Weights of a small transformer language model.
Architecture: no position embeddings, ALiBi.
Training: a variant of SOAP for these matrices, 588M tokens.
Each number is 128 + 32 x the weight over its row's rms, rounded and kept within 0 to 255. Layers, rows and columns count from 0. The size above them is the row's rms in percent of the matrix's.

# layer 5 MLP up, 2560x320, rms 0.159, rows 34-53, columns 0-79
size [111  89  93 101  84 100  92 106 104  91 104 103 100 102  93  98 109  90  96  98]
[[124 113 136  94 163 103 183 104 190 103 168 160  69 137 116 152 179 114 148 133 180 134 147  96 170 102 133 112 128 152 129  98 187  77 122 183 157 142 120 145 192 177  97  83 139 164 150  91 104 157  94 140  56 147 123 143  87  91 172 151 119 126 136 111 117  98  93 165 116 117 112 171 121  76 189 206 117 153 168  73]
 [123 161 111 134 101 105 134  91 107 168 163  74  73 116 108 133 132 107 138 161 177 139 123 108 172 101  91 106 120 109 171 172 145 127 164 129 118 101 120 192 116  94  60 124 182 173  94 141 110 184 135 133 117 141 155 125  83 122  80 175 106 126 155 103 137 162 106  96 120  94 105 153 138 181 126 162 105 188  87 157]
 [151 109 115  98  85 156 100 115 108 126 124 160 115 130 128 125 115 110 130 124  91  61 125 114 123 104 145 105 119 154 143 133 105 153 183 117 158 193 107 138  76  41 159 108 176 158  67 135 161 135 120 112  75 106 102 123  97 136 157 140 160  85 139 100 121  79 137 129 112 164 110  88 101 102 126 161  89 182  82 170]
 [130  97 104 142 148 120 170 125 145  91 159 131  75 118 143 173 116 139  92 134 129 167 145  81 157 160 182 121 152 177 114  94 121 109 182  67 102 104 119 168 153 140  92 104 165  92 169 146 140  61 114 141 123 101 108 119 142 165 100 198 112 146 135 197 130 123  88 106 117 105 155 145  92 148 106 133 121 135 140 170]
 [141 105 101 137 133 164 124 120 116 136 115 122  94 133 127 110 161 155 106 183 149 100 127 115 147  66 152 128  86 195  81 126 159 108 129  92 129  99 144 140 235 115 160  69 129 172 139  96 159 147 145 124  96 103 189 156 136 111  74  94 142 130 132 162 160 104 138 103 166 157 126 151 140 148 162 170 178  65  75  97]
 [127  94 120 150 127 136 126 142  92 151  56 115 105 107  98 139 129  95  89  86 127 156  94 106 116 161 151 164 133 201  97 115 141 116 130 143 124  86 151 115 155 189 127 123 143  99 118 117 169 116  98  57 120 165  73 175 201 191 114 126 139 137 164  79 130 164 141 106 123 114 147 103 147 148 104 107 194 145  91 147]
 [159 106  72 107 103 145 134 122 142 109 157 109  97 117 105  87 166  84  96 143 205 134  72  83 176  94 112 147 175 110 138 121 168 149  72 142 143 143 147 144 109 117 135 122 185  83 100 100  88 110 136 103 194  94 135 151 149 141 118 156 182  98 215 151 144 101 176 134 161 106 123  67  86 161 136 183  72  95 143 129]
 [121 132 122 148 146 142 164 128 107 138 148 167 104 122 141 137 102  82 113  58 171 125  65 125 102 134  82 116  82 128 162 103  87 125 129 171 136 119 109 114 117 151 172 124 109 114 133 135 111 123 117 142 133 114 133 133 171 150  78  99 139 151 182 100  67 141  75 115 154 109  82 115 156 126 189 147  72 156  88 149]
 [ 96 111 142 156 121 128  51 111 177 175 155  60 176 115  90  94 149  97 129 172  96 156 130 189 151 114  58 135 129  57 139 146 131 118 182  96 133 165 131 109 103 125 151 130 122 207  43 117 124 143  84 135 121  19  88 164 123 170 105 136 137 112 139 189  90 156  86 101 113  93 111 126 136 109  97 137 126 168 116 109]
 [115 135 163 153 175  94 173 126 134  82 107 138 127 112 124 109  74 106 130 149 171 163 128 134 180 103 150 102  61 131 122 115  52 168 120 146  99 144 111  74 123 171 143 186 142 164 155  81 166 120 122  78 141 166 117 116 152 116 117 155 107 114 172 154  93 111 166  96 100 178  80  83 117 155  90 138 155 178 112 103]
 [150 159 169 135  89  72 119 154 123 150  41 134 106 116  78  98 182 194 116 136  51 121 155 115 140 107 102 105 140 108 176 103 178 153 120 140 116 161  54 124 121 175 100 164 139 169 186 130 120  95 141  87 135  79 113 129 116 146 139  94 122 147 167 107 139 134  67 100 115  88 126 167 163 132 155 140 101 162 140  99]
 [110 137 135 182  69  94 158 112 124 163 116 114  58 131  83 196 195 111 124 131 111 146 105 167 138 107 124 146 164 173 101 148 176 131  84 146 123  94 139  83 143 130  65 131 130 109 165 131 160  83 164  95 135  83 110  80 134 106 105 123 130  59 163 168 119 117 138  80 100 133 161 137  70  84  96 161 156 110 135 104]
 [108 135 139 125  93  82  34 105 122 122 107  78  94 178 114 123 121 153  75 103  95 151 112 112 119 165 116 160 110 124 188 143 146 155 123 142  85 107 179 155 140 161 116 144 143 122 111  48  76 145  90 146 171 160  60 134 117 100 105 152 103 136 111 132  80 151 114 104 145 150 167 116 105 156 106 154 104 107 120 111]
 [107 118  88 131 135 137 183  81 146  83 105 148  80  61 161 176 144 136 142 114 162 175 148 116  84  87 125 115 195 109 149 173 155 144 128 133 115 140 135 106 127 115 104 112 147 171  79 160 182  91 134 134 186 179 133 158 170 101 113 126 119 154 114  62 145 116  70  93 116 120 139 133  85 134 105  81 128 147 126 136]
 [128 109 114 128 113 135 118 151  85 184 141 122 131  67 177 140 100 114 112  52 134 124 111 159  72 129 118  80 174 126 170 171 136 137 145 102  91 135  49 147  98 108 172 129 132 126 101 143 145 136 104 100  99 110 105 128 131 121 124 117  89  79  80 147  92  91 159 147 141 178  38 153 120  38 175 159 151 108  99 140]
 [208 149 150 128 130 109 108  84 114 164 114 138 122 117 148 137 110  87 141  99 142 168 128 128 113 103 112 109 132 124 153 135 122 112  93 126  61  88 149  83 144 149 149 168 106 139 137 158 123 109 169 129 141 138 142 118 177 115 190 178 156 121  68 102 143 128  98  75 138 118  87 152  88  88 126 151 205 161 178 128]
 [103 121 104 204 136 131 100 112 137  86 128  93 155  68  82  48 136 110  74 132 123 131  80 109 135 122  61 145 116  85 145 139  80 151 112 142 140 147 140 203 182 126 177 156 157  93 115 158 128 113  90 143  75 130 145  94 163 124  86 123  80 119 106  92 148 104 124 151 150 166 132 116  95 133 106 149  80 111 198 126]
 [129 115 165  79 160 135 114 148 127 137 164 146 150 144  85 145 136 131 154 146 128 128  88 107 143 170 119 107 161 186 166 152 130 166 152  95 139 122 143 119 131 135  46  61 169 132 151 146 137 104  82 167 168 105 107 127 164 199 112 165 137 146 143 114 199 144 131 117 122 170 109  74 178 137 101  88 128 102 108  99]
 [101  85 234 172 127 124  98 132 120 149 130 102 151 127 124 115  82 114 115 142 170 135 151  78 186 165 120  89  56 131 127 169 150  86 180 107 119 169 128 159 168 136 134 156  42  93  52 103  90 138  93 113  98 126 169  75 138 153 136 109 151 125 143 101 105 119  37 133 129 109  82 142 147 130 145 161 107 112 152 100]
 [116 137 131  99 138 159 155 149 218 116 105 200  66 160 198 133 109  66 108 143 133 129 112 129 139 132 150 130  77 113 133 128 126 108 136 160 152 103  87 156  82 118  85  63 106 101  98 141 200 124 160 157 155  95  37 159 131  75 133 103 174 129 124 124 128 197 177 128 124 113 122 120  94 133 110 143 131 173 146 142]]
# layer 5 MLP down (transposed), 2560x320, rms 0.133, rows 34-53, columns 0-79
size [115  91  97 100  96  91  99 106 106  98  88 101  95  86  91  86 108  90  97 101]
[[ 94 154  76 116 128 113 196 142  96 148 161 114 111 196 126 107 134 177 144 139 125 145 128 113 154  84 159 145 110 117  98 116  94 130 102 159 133  95  73 154 224 105  45 108 121 107 117  95 145 159 169 124 124 131 121 142 105  93 117  79 121 121  79 106 133  72  99 165  87 123 112 100 109 139 148 157  73  61 153 110]
 [110 133 130 115 152 171 125 128 110 131 189  75 113  82 158 134 152  60 152  86  91 136  82 143 116  83 144 121 135 132 140 157 180 100 138 136  89 137 104  91 120 193 109 155 143 203  74 162 170  82  85 115 111  82 160  93  98 100 146 141 124 198 120  87  94 107 134 152 146 126 121 123 182 102 135 139 137 171 103 108]
 [105 108  88 129 127 114 100 131 113 196 109  83 150  96 105 128 178 136 195 140 125 149 130 135 127 132 140 117  86 108  91 123 160 140 113 109 158 232 149  83 113  81 188 185 102 140 137 170 165 152 108 148  85 154 156 152 139 167 148 143 174 119 144 193 157 122  99 148 169 134 179 127 135 126 123 113  92  78  98 126]
 [142 153 150 132 110 120  90 124 158 121 140 127 134  68  99 109 153 124 124 105 174  87  35 129 146 118 166 167  88 168 122 127 207  86 158 100 111  99 178  87 114 121 122 129 104 145 150 137 125  65  46 139  73 122 112 161  67 116  73 154 106 115 127 148 184  79  87 152  97 167 120 140  78  87 118 146 128 105 140 104]
 [119 136 173 142 124 117 171 136  97 101 122 114 149 127  75 143  73 118  70  99  90 133 151 110 135 119  92 116 166  72 142  97 150 132 102 130 167 173 101 108  52 179  78 188 118  88  70 137 147 109 147  86 159 153  63 115  97  92 152 179 150 129 129  82 111 122  98 159  82 122 124 125  44 110 109 113 115 167  93 133]
 [111 135  84 138 143 152 170 105 104 102  85 158 125 163 135 118 146 144 149  94  93 141  81 118  48 180 155 122  49 135 134 128 141 178  90 109 148 112 133 104 161 149 113 157 143  99 134 131 155  75 155 175 118  75 165  99 118 105 135 112 117 129 166 125 135 124  66 141 155  85 101 120 138  76 147 167 135 134 134 198]
 [118 111 139  85 104 157 172 104 137 118 134 165 164 160 176  99 157  79 132 185 156  86 104  81 189 116 105 115 109  99 116 129 148 152  65 125 203 180  93 139 166 160 122 155 176 129 134  94  96 103 154 146 157 204  84 199 158 148 106  70 130 127 207 126 112  95 202 163 134 129  90 156 156 128 139 120  95  99 153 116]
 [176 153 118 215 144 168 112 106 165 123 183  82  97 122 108 176 134 120 143 121  96  95 149 168  89 130 126  65  83 119  87  65 127 147 121 123 152 163  78  95  99 207 145 159 161  93 107 118 162 151 147 177 144 129 129 127  78 138  82 172 113 118 152 106 133  97  92  86 163  77 104  83  92  58 105 123 141 140 135 172]
 [105 119 146 113  98  17 155 147 208 105 132 122 168 126 120 151 155 122 133 117 127 113 180 162 114  98 152  85 166  89 116 127 184 141  92  96 121 110 189 128 128 119 127 133 150 156  92 129  94 172 146  93 194  97 111 168 144  89 133 196  75 127 177 182 113 120 113 153 192 181 125 127  93  90 107 103 166 166 164 135]
 [126 101 122 170 115 155  98 119 124 135 196 127 136 152 123 138  83 150  83 112 100 122  79  95 113 137 117 130 117 122 191 102 171 152 183 124 177 166 168 183 127 190  89 160 142  89 121 156 181  84 126  95 175 152  74 116 112 144 121 157  92  93  61 106 120  87 138 167 177  60 152 126 147 111 116 117 117  76 147 162]
 [119 160 195 160 165 144 145  78 113  67 184 138 135 171  90  99 133 153 106 146 118 154  83 142 163 130 122 129 120  83 145 102 123 111 165  86 100 143 125  91 129  77 140  57 181  70 146 141 110  90  84 100 108 145 112  99 191 132 152  80 100 139 122 189 123 131 132 110 148  88 156 104 153 141 151 112 100 149 118 110]
 [119 150 127 125 110 178 120 154 150 127 126 124  63 131  75 135 143 166 111 129 110  83 119 175 162 110 112 129 131 151 106 140 159 101 104 169 115 138  92 133 103 124  48 178 153 142  76 168 122  97 125 107 158  51 231 166 137 113  89 119 164 115 148  61  90  59 133 154 160 155 113  96 139  63 198 141  96  92 130 125]
 [176 116 119 146 139 119  73  78 128 137 121 139 100 107 147 102 187 123 124 116 118 141 121 102 126 101 111 125 120 106 104 115 129  91 134 132 171  98 204  89 112 123 144 200 195  98 117 103  96 130  68 159 141 107  73 125 145 118 146 117 127 102 138 162 135 122 173 132  85 163 104 151 120 176 126 128  82 108 127 160]
 [144 163 175  86 141 117 164 132 148 116  85 159 169 100 166 114 163 118 119 151 153  87 148 128 168 101  79 149 128  96 127 167 130 184 172 115  89 121 152 113  81 140  99 154 152  59  76  99 127 136  97 195 146 132 122 173 150 145 154 105  57 215 159 157 168 104 111 123  92 129 117 122  62 121 134  78 118 138 167 182]
 [209 154 122 107 140 115 116 107  90 120 129 151 171 161 105 106 127 137 133 116 151 112  93 131 100 155 137 116 108 102  63 124 122 123 124 146  50  81 143 195 122  56  77 138 157 164  91  95 123 163 100 130 136 122 112 117 102 114 102  42 127  89 140 133  82 127 172 126 139 111 149 162 113 157  99 133 181 129 118  96]
 [178 160 113 109  38 154 184 229 163 100 119 164  43 132 109 126  93 158 102 157 188 125 165 133 148  97 148 134  56 122 100 167 160 113 148  76 120 130 120 127 140  82 138 141  93 130 161 117 108  61 100 181 123 124  65  96 113  94 160 111 113 132 112 117 118  97 147 195 134 160 117 117 146 104 122  86 129  86  99  85]
 [147 166 126  73  99 100 117 155  94 140 141 116 108 110  74 113 112  85 184  82 141 146 151 149 160 111 116 176  94 133 132 177 136  84 111 124 133 126 115  66 147 128 157 119 188 134 118 142 127 100 106  83 150 115 106 112 153 149 138 119 184 120 153 113 185 142 125 146 153 139 128 152  58 135 157 105  76 186 108  92]
 [150 144 108 115 144  99 133 165 140 160 138 169 158 168 127 148 158 167 179 141 109 139  83  71 136 124 127 107 112 103 112 139 135 111 161  94 100 104 156  76 140 125  87 175 141 131 137 134 175 133 157  93 179  98 142 108 150 173 130 111 139 115  88 129 139 194 149 105 136  88 160  68 157 104 202 144 196 103 119 132]
 [160 151  96  75  74 173 138  61 199 152 136 129  87  75 164 116 101 109 146  99 160 118 102 102  58  35  71 156 122 136 135  87 123 181 135  86 162 102 166  89 154 155 123  80  82  66 124 166 183  37 156 115  99 187 142 114  72 139 131 124 148 130 133 161 116 143 179 113  97 155 153 164 179 126 116 130 139  83 122  57]
 [138  58 122 133 157 138 134 128 198 130 177 161 175 136 117 145  93 133 115  73 100 105 101 159 144 158 234 111 150 147 153 121 132 172 179 175 164  93  94 156 122 116  80 150 151 108 122 113 152 108 120 149 184  77  90 137 132  85 158 165 103  93 126 122 111 169 106 182 210 154  70 172 102 154 163  39 115 126  80 103]]